Weights of a small GPT-style language model, trained from scratch on English Wikipedia.
Architecture: learned positions, no biases in attention or MLP, tied embeddings.
Each number is 500 + 40 x the weight over its row's rms, rounded and kept within 0 to 999. Layers, rows and columns count from 0. Numbers have three digits each. The size before them is the row's rms in percent of the matrix's.

# layer 5 attention output (transposed), 384x384, rms 0.112, rows 12-27,76-91,140-154,204-218,268-282,331-346, columns 256-383
094:543499451494429534519460574542459523578504505410518521419473505490578507586517515529556470550502515562552535467565499503531519558457434489535464487560491487515489500539450605506498479464491489481470549453499476478480518497554454501508401481495508497444470515503530471520479469455441440464447510455551555460611513505482499534512492566419414491494478500538485530442454528482450492510572
093:475552507489483465527521500519424479511534545437487572445501425512480536551588422527459587515627482454506467464520457463464488513510531542449543482557466455478482524531552540444456459498559500454529499515472562471483497514469517484531486498533462502470431523494490535479487529546570462422503491544540492499436460503478422546468594486502527484454525509477563493548485608498483467442494
096:530540503503495500467472486486487530460483551489453502466485529557448424507491560497499468527568467456513476516515492425528542453534508534489464535533537536532515453504493500480539465521495510455506464516425497579538533528446502518469515443491456540473505549593532448584459450470517513509571470531498436526510432429396511439496542512464484536482522510544536507489474459456511504436499
085:497496556572497499511471477602493498428612507465461531515505449513528445529546395440469493549518513520533560493526461490505563559463429587527572480561479548564526499571501456471492482430499461465493407537479467498534519536468516495594512464540570492461523576496550451535526481490485431480529577561522547481508551446509432549545515480543537546480510520479465511474465552541526521488546
098:519506504505516440482514563478548489519571539403460490522428529456536548515464522530483506523520494546556487456497570518486494458517572452466391506510507547455534510522440484498490505480552495531430511537428464470511449533381449519570495520423486465532592548514432507546495481536531501550447500446467444535549565454541461495518463521510454558463558603457505484470441492517494506488489
085:525502594533588537548457493518533486513461464485515578495500503527489479485494459548500437463460589438479508467432497544475525525496498481477483561460475525543499568565478528500532535508472533490578556537449503447544513508562560487430574486471544498517539475528464467536482451529465544471418497495459446436489488428524486474545438521420523406390453541568467556484474532486436526491526
096:536495487566498532499475515560475512491511457455518497493537459546511561540508505501489492502442598550527564553485562430450470447435494482524461523428449515536596544557528582548507389477513482450527488478464470563571549533478490426449462508541403450458518427491420490498572520438504488502476478456494579513529511560475510572536494525528601522544441488524450525476568491519504495598428
091:572445508471449482525492503488502506510488507500499531463482486479478530542539507518476475435494516474495519520403488521500476498551477483542586557520430445571440510516538573452474469504486534475545462468486453489468488487487455494457460540531493506434453495573525525569547562491478478445551499463510491530549540511568497527549497516528506518582498546474506520492508505437423486501428
097:534571476436419517590432529525520518573474497539516534539447487480526465471480447496482497547502518454500440478507470509457454557538552554429481487506491520497509486399513520499469456539483482554502503485475510471465516436490449463449475476488467477513521558388476500462516506512503481500528431518569439522539415475496534560495490508521497498453497441558531514507425551455534536486431
104:505476553562466540508447515518619448471532605470548535405444464483508516496499523536472492488527499395530622482498497513484508454547432440543508518522497528477555576454469556546472517559592508508496498499456489502515469472523540497500529493595491506528489466568472516550476577518452474425466556501465506445475443509553525477506439473469548428551573442513445484580493501524515529520425
090:437505450485504517491460497498519510511518465521490581503539509516505535497464560472505484489490529487503463572521535498513363564549475494522465395526436472575469537440489509522485593495446457542568486517486459455551530560503507466506503446482482447582566479458460546466496471515458506513509507509417554500495484511444522448539476468556426482524426459474498441507528557455492499550502
097:502480518483444530475539541496539470516511544450581488530485509514412490518508550491506487531505504512531509564450493508506529501508441509446558482513501561495518525517446550521566517499456514531475480511494529515474451520456514437514519518524480513505517568613535497540492594500402431521484536448547548491493541557471491461571442505526464510530505517542465443459560424487593472477456
098:560491534448530509448583519460549532531523439451598587368500483450575516598595538488462550488546500486466469565494487564475484553456460514494562535516545466403490509528531440492501477464482518494540537504460535472494457455523498513544527536477519465487466470513526509456567553445510535510532454444524466514509556507526450506500478526456481542518471547463464485507519478496578502486473
096:546524503449581485556507516488515526536493542540588487455580521542491516528511529466436508423457513507501509496473478468432584506493417592548509453509533472528407513463538501503506504446467588431530475494545529462591420505587482554539519470559553423529518528513615475498503566538497500495552516475485468458427488474483485487545418477498473553453494545485449558549533485497472513499461
095:420416511463578575447485496485542555517453488531554488473575519540441501409464553485460551519446587483513555426598571507507514490508510513393467479516485477521499404546482540489521471549534491481558486482503524505463505504565522475497387452482540490516509496505469449522518535500560522551536541517449510554468454557519495456528478460602513480500524445501491534486466546519514475468453
098:500470433468486388489507483502425468473454559428514505496601473488453516522550504505534525511411493527495471454478500535567525476404497575537458534517526486581538534456474521425537575536518485491537450488542565544405517498525510521471534470518506499486497510500484540531434540540462488549559505503480440495524553509492526502416432376486464468505522484523527425477479516495516534460477
099:463554548438555457467419468465534459526480454466564515537595522507487483500502452555493446567487547489434491495480546500442472536485501514472485505447553546406473525499574465464511550449513483522526519550512470404428456554466503533382483526523463482475442424460431500443538540480488475528453491498491470491487461500467444501523556516556551492498524480456569503570495447538475590487513
096:490507504489523463527495515467418517513539420512437544456551493521529423547407547486498449497433497505508505471449552478566490494490565473482566534478496603539506501509437532504593524507393488506481514535524474495485543569477511491511486591482513519493555493446482439460512509453540462516535536496532492537574464535427495482485461490561489487462559520463501508503442468495457500491523
101:569532512482517528570547544496544486507553530469488547515461477462490521411549472496524572481468491483459485466468552464455526475510430471539522478409518473586460546435482442472513494531553408471452421476492548523494421425487581513517537560506505482573495455594449575505530512533454502546489459481476496502528498465521419573527481471484594434456571432437519483520495472523485519454505
093:441516518484478458529469518484481482542466553525484487545485513502481487446540477566504534429459550574479503528495447455496484459534552490470536467452542520533564379505544485529473550480540503506546513523497492448533537525485481543485517510520523508476458517575482511515503485449470448463486422480460532480500509436525590443437505512441459485527424541492587462475487479457446559472545
098:535482435575511487454523555504529518567491556476503459446530500513491546486530468404514473554576481565553500435547502468586533494454436467466559474554524467501464509500553472599543516405449555473512516511466546527505541486448483544483543437494459488497474574416543488488481470514431502494552528495541546592453597499510547502488562481427540515497511447489538572492516479551517512481499
096:471515542471482496473477520512543523495554504599545446510513477502532499560500539540515488486529460487590510501499428444541493527512512472499549505559552494506482439493493508529478510501489440475543536546569517484513526501447407519519492492505506431516484490393501483474511571500572491467500532427532518489518556582451526607540529514532470487473506521543539494488535410446519471489493
097:469534542464469480504467508502512496496582549548498520468443526507480503488499453459552498563541428457514489427488603541542483443528485506462573548511499532480466505470510500485493483400469555479445512590506505466494485419503513518562494498499503544492497472515611523499505484520534487574512514470509467497475471466549501509471449408496497442536530502467532529519570500469486506423473
093:474439515615469433532463542553470452483479562488472498498551518543518452518536503509518487578589509430523512494524517544432558566441525395474546561565494519470433535507511481500549428552526519555470489493489548507516486489554572540509485521548501572523512551516450502493455440526490508520537500534463526466513494523449454479473552447549479415514469443496457518571535484536471481509644
094:537501519501485475492538523467432482499498576479509433501515459556565480421552472463544469493459459487468477428543544507521439545555478547518539464571536553538582464463541482467549482537446511461466461503572496515497494587515508514495551493507506501545458462541514465592521560489572495569511539536597493467496521469473519451486395493466552471445525510500493407506492514487520502427502
098:477446460476489451565575485447480476474531509486497512461521483461479560546479549518460542426495485545445487551473563487495432502477470477472421453500555575486463504549532446492478482484549467519488480544533580474555480519519500446505448511497612531448476502549575486503439538607583521488489487541427472533532501526427445494485609496528532477467522512513523476471452432536469500467470
097:518520503587424547497501472534547500482475465503529482465414462546596516512513521481448411529544497501473548484517541505478511504535510459448512470511471483490563494549488522475488485445467494602480528554475535427545483461503545457509494563463534436451508532513530568521495413500487505498484453584465509521448517472505486526470536538526553466585499471535396533438470559522548511476535
093:482537463560515467541404507463464476509487555469484442516437468496439516485566512502457535578474507512490508515478516497508543491566530482524451488468584538567558475465466456521513461499486444480469494492475513580439480418537480497428528509512427525535493446507499541474509447482513528520450457517469407523541527504560541509474519524477532494469462444509467572593485538527459529537448
095:523461502491516437483496469544533476478528541517490547539471527528502539544498604540485505510540453457478487570436538473506538480490544506541482456478525439557493634507554508482504522560562496478499449471488484573487496458531515436535570491457518563529571448517541499511518530433538513477425525470457490474443531442507429472431548520494474452464438488516504433503479536565446470453388
087:509479541492531472558522496526490496502533488458573499548502445451486479534540495577503498510507474571501504457513457507487510546584563444555509470491442538467476484453560494543444500463482481477469562558531521513507534488505516492520502548501516487511521474499511511504510464484524514511547559421561483560497521573397593457508514529478474433453481505487487513518453488505483537542499
096:566534506525438524466531481582500442522557522446494500502549536504495430548469503459417459435420534478458495500534477526474466555514523463472474519544530504455425518508503504409502455485455478497452521525519561474431480454544533527590557527504503428514516579537500512505519507474442500482439497475480488555492493538535466604430474497488501524486523482486529478493511541413507455505555
095:545492537478508583572462446493494480488543462528562442473525476465508490455510528494442524516492547445501452541494488489537501446532450454432457451505469488496499471510485485516507507539513481499482519497441416463541520462531519504522479535515454525493551513448516467564482429474552486534515540548523517519473538525418599467547471484506513531529518529505595549523507478498556471464499
115:433437447468439489479544455544407484441408523495438497556527477551455488467502471439442506548530421495498490524403477494587542410528511520463507455552536472541479436483528455530577493531493480481522482454522510491451526500478477409419491524581478545511545548535520466457570471533529486505538457467499508481460466501529505511492525451462518468582569411517493512484596474522508459491489
108:535503500507526466509511469510529512533441507501453478515458548499469453527543478532534557496519494611535562537498424493533468525465459437501472557515557564511479514409512449541487426433444488534452510444513441509531421480495517528520554498466567489413575461515499572470441515437445461487457473461531534501511537412434518438542494532501482563468512402514453547458459518557569444540475
100:446522473496490516533484529508443493493463537493566546473475494505557505499571462506472497507479473572502440517467527485508554506514540487510498511518565458574525483521567389401549459458551544530494551514542511479518433561435493470508470504525492524490520518468523521432498536439493473442455504506578514483513457601510516556485522501539475501485479513586511442559530470460474410442503
115:494465449451534428526522496493518413487497498487552538513494391544435466525478533495491475444537493444469545524529554558476515526499484496507500465502536543561529612467440482462477528532522494526512531533522510496452420466493493543469514568525434501526504530509499500498434533543546469500426515511467470504435558550505456530435524531516486485613565514506526593545488488503570468498488
112:502445519540401455479484501511536486532368446541438471506470571507504458491523460458465561491575501495472480462442457561544420509501537508421448497448488546516440547455518516465512515481493460542575492471527471493453504499598474488419435516556472542515473463562498466557502510521481526492448481453519482517537463531394514447445488544428559482446459430516519506525525543531527456463481
114:529456494445458558462567545470452476516449542510519544489531548460485400509515515465472476429500407475478490493540482502514535403514524502512501501460525531456515515571533456486492415477405497517452477478532503512519405410441532537518493597499510502438455449557515517519483492531499474574448457506541517556431536475480527485549513416533521557519556467467505582560525523491511520564416
110:439559458518452454534478511486578513561557423430480501451526449447561529522545523443521534525521477508455462552494507474480517547420513495541566447461432509473508512581539456504492502503484527480530519493470483496415534467523495496478534560468414524497583499450551472512451490438502523518468454471521468534547446460469453459485479394483425590453520552540527474492504483454420417521488
109:467462452474493476512473594499419562527462481525542540448487479479495513486514422488453484526509469509475537453486488520478503550504503578504459402618565548422480462513485511519532564507507547515531489527561517554494516585501468549466517526497504520535508476505447430476419499493511498512509470464513452476567455523477513477474470496475567521486484494515522520559468489540551501451471
114:542496503510480545495513460511557522447496600503455512500481487560458454491539514504541547478509513488416517449534389526429509470440541517545458455458560503487473512530470519477562509517496513506485474498503494500471584447548500481462473449548534503565497469488521437511405427460505471414516521518431546439543432541611527489512594504488502441447574524525517417475443436545471486472508
113:478527527496490498465555496492425515482473460429450531585542504495501534459530453466547525494526598586566558470471439566518493573423460446550501517578460550492550526508529519519523584508501501478490482440457447549467540508504464570414492485519553559562470484520445504492465457433454526568547507453537472446521465457582427503525499515554518527521469573548460474541515478526502464455449
111:499498538504572469527512498506568512499507528499550533498542553475534554475518512433448479475505509488515500530559462548504477450475474513426498562544470499498470574458528445540514484446516481421496509546546457490488542462500468514487495567559579531452569548509515533517497504461548459441475528488523529563512404554452472536527472501507511575521561531452483510504555428534503480480506
114:539486482509449547477504571551479440439547444520523512527543541499516478493540531486520406465502399524464451588477532504489494599501498497469616490514506427506410434495418519462465507541481439565548467545487473520542491479409526467486551473548482507455486520485525411529541455493558433496499451508486532472488459536518461508509471493533468557575547469476546489470494554466577559524525
106:555442513556548487514564464482492488465562528526513470501593513509462499569515453458514485495459480483477499481438522547474534463577533443476430471503479498493524448499488526480494407484475569512460560487536525478465550547519497481469440515534539507477564468438508492528476522536531546502383532530525491475507494465505464533499491469487543563502426435472552590537506502516579491520563
105:393494441521515449456453468451468482500545450467452476492461540493486476413484504498563492460526476544506548479483521527502467440462503507470525500524475556476446549460558480486544618529490484500474514393447510543446503510504503549504564455533475503495508406392455542497538467496465515544566507513578529537504501484506447502451526526487560524543476490531500548474440500519419447554557
111:441528443516401520482519532443474508567496513531571494530421468456427504481498450512435418516516519438521528581412549421505545514527496460541469554499476457538495457507552469496521533502480470500559491557547467534496550553430529552490501507492541484555502517518469563490507551558528456495470489473473532473605570549495531497525510457514472527444488465537539445514529570402412540460504
097:502571507564518512459561497534557450458527505503555504460437539505482545513515555555455575453454509463523453472464502499469430528491472428487537502463508567493486515573498470439514561596568551516451408567504512540585560505490490501514443442491501477501538539489525515570554529509463485450553439508525514490440540461456540457555555491514508445541486442481492516442503628478509518491454
100:455473496473506473497507491465615481563498497556586504527519477442593474462458476515492479502506526541510523446521541553486428498517532563531493458513515471419570431456505435616474537496491510456496485534495452517531433451514426651480570544548517483587396557565554461500576474546504506457523453452497486545454527573548505520452453510419401536493500465539536538505501490471418497495533
092:504442519472460516494594556467521504530521486539488503476492434493503481465519471504490497527473479480572514475544486555441438562514569509443502492489464529488530416525456516491463446591508486442544437529459490499484533420484505544464445506531511458495462482405465447585493535593503504409547504533485555549485526488488488494499482483541460493516523549463480528512612594480522521514466
095:525459468592574529550465435476465507481478444543567445548582573548489518506494488546530491452439514525546509510491521523470523522539467459403548536457554478414494544484544524464551435486527518478501478443453467466550571445498505458520520432521438541539514413456498449618498486583484510483502505487538395498495471540526532508517510492456516509436515498523486430495482446491561493494446
093:534443458459521537616505529551498593418452538510486496465473480510442448418515534524493440462525533454519481533534478532387543528477575596537443474531544514528520392544498552467539457569463480454514489550469499499435561454464506538479422477466459484487506469545515493476560557533495560526596506577525551469543528515523557558489472427488511491541472497566503484524487484490498422531555
095:446465457565534470521508465491481553514472483431501474494528451530458554582488483513584541517547545457529512600546490443521548476462347465536492406488511499568480475522477515528512484508573573540460417462497542495502479443533570423562493499444537488551487517540574543494532428423495516562500470456507430519535505556498501421496516533538538452505499528477551485510385514526496456509533
091:436505498494513558463450570502520518457499516501500500512499534505488484509494533561548520459535513473537478524494459538461497494543501447515397535539487489514554424433455449528423541534502505516571530472488491515529469508496494486460551493496575469391483587551426533501517527530459473462515470541566567508468551478467481507531455493462477541509480444461531467470485520486487504487492
091:477513458535481451512484471546554510464546505515522469534450551508617494474516511580485551541484557436521468478419537491543489478533539526482452581452508491530517491491510478535463536403504461519490483486450572484431486473446491467504500416544509433509496519502406509506479490471489473430501463496527476552529588503448475556538540415518494536487508446490472479483497510515557510507490
095:487487440462541510445549505523522560506473474556523547557488468473507459493444537505441519506492434526548479552453490478504439537446492521541493547482445550512499496561553486521453464511553538598517560513505535503494417488447461464475590474522555541581536524491504520522474534531492508501475476467454476529541507432487512496479522492458520463483479540475503594552526517460439514605493
099:533500520477460478437467515514478458405512504499489496475471535509505496515586506511543463525509536383569542420495511492561537471467479473459534512489518565577412507511479478479550467519526467496448480531510510481520505522477513563555513589534437488518488507454511529523567497464491548501531436462527496542537571492461497526505561508417487526497499593449471512456481524478467559486543
097:522470488468507488488459534562494486476516498566391473491495493496553451487498431503498550530540456499499403424490528467524499483515565443490477444417516528572438456464522453466483513538530491477424527423470457570431518442506475558514556546530519545523509508448446479541452513513543524504495555524510492493512488516516493457528536454467498481458451451523548481602481482495439442456546
095:534463455493533521495467481512504575514476454496510472490472523541573524495539504515556550556484528464488542375592470473464445403549456509529426544511467453462512497561566502499456482482497541508419572426498543466536515483521447598497473466465478468509491492497528517515482492517498597400501493512530534548566550434488493454498514496405556502470520509569479483508429511538467465482509
095:562603467434464493519446566516414430510532495530477499534413540550565478470451569530520508494480475526465536454532485408515390560553510525500621527489490555513505488476425468560513496414489463504514475492496448545546457481503495425537498486549501515509489532504523435488503396526523479542482497496490512476511528487442518525521441491504582520508521477567464484559523555479537422466545
093:531512523523485467487539471511491494511477485434502545543482493465506449468587521483482520570520544507497516526534435483442522446468451478465484508513503495451481558566524456578536498554538432539540489497507440489441498472472487486461544475483463604505496475602483475477514471552453462456479475485465452476449521520557460516469582424448477506432520561532519525444522524576624502384473
092:491500494511536498479496483559478500500466456448449502503491408465485603529552483485488537577557487471553506501509539509506493497446430545527509483472525542453550486497444556469434512513552536485394553481525560431508549530517452560528550489557416563420405424530521475486469487454502466559546501472512458589575555512465490489545529499435522497565557502432483485461545451538532539528504
108:418496557534483476564489530469492533503427446510539416441446521505517550435514530570525613489431487456488515524524494520462517404522545518486511599546549540483490502519486502472457546547490447525499479473464497517555492483441575582453524528459532502443499579461550553478519502464537519482481519542581509558467455559517475525513493488568501433409499513453491486485491429472517442481440
111:506489479573513562501516456441513509526387581508550505522495546526482494450554524524563357549512564453452542527499498474506579451511460495464509505535590493501507466566503499476556500569459430544563451405514496459509526505498469474451427526493538544481492481567519478464517492530492521530523512510422493480507487493498506544562518512458499589510575571482527534426559535463522455476511
111:480498453493464556440547451538491481475507498457379498507495607497499453567478521438524507425544545532544525526458511546459492522500542586497518482508455495502481561501482469542448501489555489423517544466568528567463519507448511463560496481509494518465519556497486512446551449444505547516535524500450495503510495561490516526485585535576601500474552511470436504511503470537570536563510
107:498555443467463491468476476500564573520469433460569435470455558422510473475439597490576436484535497488534505443505542466516444524526560446565479443519506527517492535526526431484483509503463513523407542489474548478449576492516495479397486522461448532552522433521560487503527549517469520544532505470476587500612453472494467457502468469517456536489478512504517479480484585484473446524486
106:492476503543440540506546444506484435478536413505521538462543478463489529491501541581557546508503542493539447526515535523502476514507468511544531529463533453490506509508542481555470503475512515483518530419530550544504494445510460475451529528569496533451453417483495465523455481413509495538507496515473482424564569462547417482498536464551535499518489484495460472563498464513521558490482
103:556583518527541475491528520516529468484457466488431458489469560516538521437497473496497529592508453537543587528560500458428453481493544546475529564514544460470505491531592519527507525466557506464370520454516507483481518486563521498491516514546466501452451646466511442464501473506519584471585494562479546502561491459530522478441583488514524504460464458509460480473533470480515538554514
106:475453496481478489458490440525572512517452577533502464520554492510624419468518503433469479505502414537494505474481412538512434559528532513452496576506442453544490464534541482466506529556510485493492512444485509548568455527449461479526549450477494525537459478483470490504462508565481502471468545486452469501530587538491513501517494530570568441546508503502467438471538490492563516531534
104:527565550478469554501590407495490483508527488529509448398526552494500475529512547426481590490517405468521513486545560530510495504479404505565455499494492472517507574569576501503518510495502475539411498499517451515540501503491499485528575503442514558544508504524560505476488493492502483463560530477476518501451541469557540449484501516528520492549583522462464566424549520522571557542483
109:488545544631509418458456492479560499545544473491510572481471530451473546511526519623497474534418502552573546537562464522494571524482482433496531617415472493482451487529494454512467523468568462552441452604497461496581525509444608556496533504519505482549496505533470489477536520457486486523463492517471460444472464502510483543495485491527419544470421492436427497423549473534443501538492
105:526551559534442512478491548458483521516429500482491532497506525539521368517503511546490461476498560528494384520488517460478505536543523552523437468490478466570459439524539468417471485475469489468569527501490457469478531419490484527554498490435499487462565524373472458543493448436467525546503533564470506540457555583436525500523464465537550508470553477500453494452497463472503433515487
106:531483514481505512496512497506414493442491606545527494567478465471431468454542615569566501483515546506463504531468481477494522431502440522541490452506485518492492529500460493525516468540545529452500495502486541475455509533486527474510501380469472488465516395481570421509479488504491505465558537462531501469557540486481531454481480546503573512513522500465466414490498505536522539487531
102:442552540512550488508522519490442486517489578532510501524457507526568458502455405512476464534512531537446499469538507509544475432485571571430482527524465438511490460483533464467449542496525475533494411527448537495510417509422527508524494504460489491488531434498480466508454456551472498484546529535473490499525455548453448488454583514510477436554494518473530451430478582474548508473554
106:463553502489530485467537541488522514421528532445484401488459519473490431470513495476481472536543525528547470486577488512501513479487463554529500485476461547440546462504543555516468499483493522508473482478475468515488481543568508531502488492568515475497493459538490534576443449475556515566565558461566580489527519537641465483465524501466463431516497488484535490469527509492415534504508
107:527473572573503444524474447527581462485539510495501537534463456467472519504458521473541474501503514445513491449531565586565456491490551435460510515536571526548514515576411552429413503471437508503446500536534544513447548500522452537435576563451410463500447470531571469534451539454503550464441481494437501506515394427546523402483464467506538562466531464439528512488444499496503503493467
109:514487489482506496440490486489596481469475508524498469457553526472565462533517525526529490519515475541481483455516435444506521476520492542464522415495358533499507504481518495543511519478522504523470550523565457486480487467365481418487499566489546484524509562443522518574572518518520481445472428613482456445476488551455505487525491495422578514501473576488557508505514445517498571495514
099:478455499537473503483524519499480552458486474525524527533535508497554488434481519472478478551483490510473610523539449513524461469484555518473473506491547459465477517523541543533510468469482426499519509549468519541548546509482522462510511412495472536454374457474526435537500467504459519479458590491524485423562490479602497477500598516564559527546533462495550477451462498502478469532510
096:545476457496512548545539481436559567515485564579447530563529463501542485531555504511561443430567502523465491487508443461451476462474501469545490535459488498483496513485486474519491477528474577522502549516478524447498471577528507433605570558481548449521445496440531547485372451585511562540544471487469488537483470452576536502511493552499509565501441558539477513537519483494558541521503
098:556484515481448496430467534501510533483540463507525516458475592503485566461449563429472553503454556518486436495484512532477518490515467493570436429445478420567491634524533615487483527510532540526377504455495494514492552467511495485458539400587424464549548526517549446516464527475452513552498543541476503496532410522522528502475479496568481427544468518508411452439554454481529531527465
098:527524516450538491572482478561500512496543454506461521536508523482535389517398478458463421480470509515501476502489457529501510499472419445579469502481465467492526556515499602513514507474460540548505454465562481438496488544571572585572538432445510498530512444472503537500523512530466495555454537495428439499499554492485514474482483497477480492513539466491493491379500423601540486528511
101:519493530465498565546473496538488484552508548454471509484519507462513540478509471531511459564474492498492517449510510486485496455421519426516495526523451527489437441453439506512495488493455571530593586451501449532541484484519439513466441471457532485493451473471490454440556542493535511542512461484533492530494509507511505524502430521490532461491416522461492541474572427503492519506549
096:478590531435562567517439507526435480525540569468534490517540506535533526466450523514508479514447471511481546504461446498468549491440488481502525515513500439544480570385443506446531499490533524490487531460538531540457508538581524484511508537477489535517459492498430529470518518464575492452472531561523434521347476480487467480535490543527517523497555500458508470441435562516466518517459
099:488485464538434489461459557525490459465554468474483516479499476485528531518509459508512489515467505556403479551432530498505520508547540508483493533480476505477470518417500534476533597433514507479518474529499516497465552472552479525491489482510534466455534560536410520490507483492488470510518457452529454436468464477470462540508418514556458517576536488404519509471540470531463518441493
091:586527502497464539536567418489467458497459483481548545579448554491429453532422497577473522459478515529480533486568435470565490498553473502510515406560567493483453538479492456508530526558523461532373462566522512438466533474504471515525465529524509467596438507458484497473525519517510505476514504552438429439438475490476480420524481574506522469465543441561525481507471539512558518468448
092:540512484502528461481455460435500537447437565477470492581515471554519499569427498491557487521478509551486459642528368425536525485515535432524527422462520556443578501519497487510466473511468490495494519519473469419500543485541532545513506464454530444423518433458531554509554437503477515527450496490469505523478388529595473472449482489493443488495493534521529478436529495497459426571457
095:507487473428507516475503475495511502452515506510446452432587509488506521520520465466524486482549474511484484542492533537552512494504457437516483477482463413470542494489530503513491511525514492469521512455503445511578489470543523493531510565489431525409547435508512502440502509488460500507492519494520470566488512551489475498513505540549534475555506569472534481478525508549547445522563
094:541493487547595540578508531560536482604474471532520444513451554456486552480487592480505514505492439531495474519476488477489511487553519548501547454563492400516555473466420423523519497535418480485487549564507467490456482556561562562470466494424479488547471464508511550435508536475507457484491481534501512554501489469468555585460472553587458473482457458475562477487444531467579510513474
095:491483497551484541468505455473502520523535438450545441487476510479452569516502471483498539505490494497464551516459475520504519554448490517563504551463560571481533467558502521502429456563434514473514490533537529569590458543509491528530400557464519505497471533572467500454444479516512550485513476477524441518509535487521533593501546563504504501477480513533534493470519515437539566584465
093:475512455485522495443538423531536513551446464507468556514525409506459477523375506449475510453513442471508488483522542498478496534433468455496468490527483521540521541457524500554516484536536477450573527443520526520492543524522512495536430497474503496516476540498434581461546475611567551488492474479514498528449430493543607556502488479499509459542504482507581656562452478508424455455463
095:437418487505430455467471406552510469508493504453436558535508448503495468418426396480491546544453533509506553522476523500538531531588463467495483435529531489574483507556500457543529535553450428449500458534535501524540565522454479471504518512442505535508528541502527556426533548521385466435513472539436486602541495529440546479521453489545492460520546513453479461518501482470502574482575
092:470523443489378535464483485551508457522450505571529484460568511513551539510458511527470537505519475583553432539482533514533496501498523508479500551513461486536488464490442480473528509509461542495541505491433485464449507522402539455473428444491503521538444571483465562462462489499453528513508518603433492537493454511462542598550510530481507502588522483484506464519511540423498430509510
094:520473559538539470569463542495457495505538484454470466550420522542501465533520428536582454417480450514423519530444485496477461495472547534538443579561534491544506565488553424574515519526438518491568467531494489582574498439537527477476531489494461546515500445503414471448545502544515573485474536531579456448488468449488535480482485511518510467507509466534466487554490493513484547476507
# layer 5 attention value, 64x384, rms 0.0226, rows 12-27, columns 256-383
102:522479545499512456514433563506575480488589465476431518520532436454444480414476436501495458475537570507529526564533457499514466545513528450504555450516416406543487491504491513526495431394503464510499520487536558525472456539557491462545470467459508481571494425596419521455439575499469540463437530538456456467547540540457468448410538395495521549438507562555496498441479538464467533554520
100:449465577487515517500455505547499546418512509486460492613565467541459512500515506523488542482520454433439461595497529430493528493455482520510489606496394424514440463532473439506467559510576488479521531519508543501521535482525510405538435551390497460487460460433499560609468483546520563501486517539499594447525540450511476495519520480469551464486438491509478521556487454529485586424520
096:467552504501526466449490454522513509545480491508530441496459523493553580488480518557481478542511536482468581549457476453514559465455561524528542536491470500434450470500512516554536580563427547534498496528399459466467476533514401451496515501510517496437471533440454492464487495560443435469470506478473552507521469466466542496538467466435489528596451501520549523541474484468404597503506
100:455510463540448493463536557527469591507529516515465531450521484516526507471525447494447509552479461474528441462446514538532508525555442532468492559550402441472497485518520557519478539496484486480500434540555503545460502564493514505534462557468501458513525463471451558456574487463466598501504465583547503443456482472506530475492577512508518516546568537507483523465493439486447446564522
100:468570511524507484429482459483430518502537471531594602521447468511514394557465547461501536449395467503515496504510536514590464510508462487532580498448505464482511485497475512491458526524450554440451529498476516440540502536536591525552523470499579504487478526490530531482482452521437419460478559451573484478505435529488559456487528519533447535539588549511529554500522489460519515583524
098:483543457481532457512480480541530502476510554512486490648511443558557477466487514493475490567507549487502404415510493578446485566500514504539507442487418515481513543545466552504548447563492509554509566532474470531427585525463412471455525477522472503485501498500546490500509575539510527537468547524460551573531515473531534534469499575480492558439469489488499481526572453519521489458506
100:479435493480530470530554540440501563478515519439419449526448506501474556519505457532436486525496527541476497443487520534504535508468539529496506522494575499496422490498512506511463525512515559547501434503560530446455532547486551524541503460516545457518533491459542456512463384551539525507515504486474480495443473499566433474494519615462422526480427535497491530507465489625533484487592
098:492535518460532542402526445496518494540531489486529446538474462520438500451500490466510505539493513516505543458514496432541481508486498535494500468402475518537492502467481482477463620470531495457546443514445468504525475526503546443535435477463508440503396524507584475507500513494558558536465477528525516444468529484440516494474509506456475458442503477442537478537504488465455467420462
101:494501494424510477477504452461508427516470446447518469502573595492474527523448488490434464428546560535538541524513559461507523442515488558562548439533544472503509552489454515446429468448534505426479471447487552516419523512479465523539486474441585482448520536512504554549505487482447511458458500486564460516484516462449395460502537550514453463503509473552463523596505547440545526471534
106:489476494502446487491513411487480550561527503510484458517531475598499506453514418443479510530489438489436490567545495491527518444545565459484551553432535459473536464477500551537493465437489561482489523498420540498493480480439512435500484474457486531449529522595454536543546504580484465475464501524508447468497492510465547466464377458516511527490474441578561545480536564509473483525525
097:513533519412471483493572511473500523500449534490460515533510508472477563484392398563534549522450475531539556467492557519492494447538537551506545548522556443475500525499523447513496521463450492504476527489436426525442535501518505464463476504540383471533390552567507507538589550506486488543493461488498494426466498517490494540587523480482503476424507508541478553438464446496547480514451
100:430489554487517497536595486468480511518515509464472497520521524419419557479570451541411477474571564481568542478438454540458514555523561452604499487464455472553482494520512552482581485464473504463556503491509467404511505531542484448448503577494529449396565557489568439481450543443565488515527539468495473471485542489463464523476458471514522462490529513483393461485493506543484536556488
102:404485525527429547525460522504486492521452489498491457466510481512469614548567463516540469470466446485473456516522497532574526460411522538501508514483523459562465514427503543489467568519605508476478503476481532428478505478482526578507492460571532483475492557457467459519462496564476476537594546481500513468478432539498493441574482492527449571466590536513458520524522499485480465555497
098:534558479471552560460564621441530560539463456512442492455500454485452497515440497532550435487438533487481510428513478470506497505505455533509496491481495481482559512461451460554542391511502451517547448509582484514578467522454477433509438549459520459465481525492488495492454531435537498572486444471490496483565563519524509523536510509516476545567461480550559446485519452544534488546504
099:557573499487437406617497495495514554430529489542495500496516553515533493539499490486516587513625483530536523506497519575500549535517510506485496475425566535479484506441511523440536495516480470511566463474411461488520496522538498529488508489456495475509521524561523533529464410505504467493527497457500556517445467451550477555533492490523465511504453509534541521489553458471526515506484
098:550461480496456545493445522540491487504548467515481607469502531531458504477554488469464451509566505454453552446529453504495502514571569499531443452549451550519466538501500504511491545460569568459474524481539505474585499490460476429466507516515469450536502536529503545554491516502441476445533490433531511486495541483512460487487465524550528475549461502516530539509467463456436427483530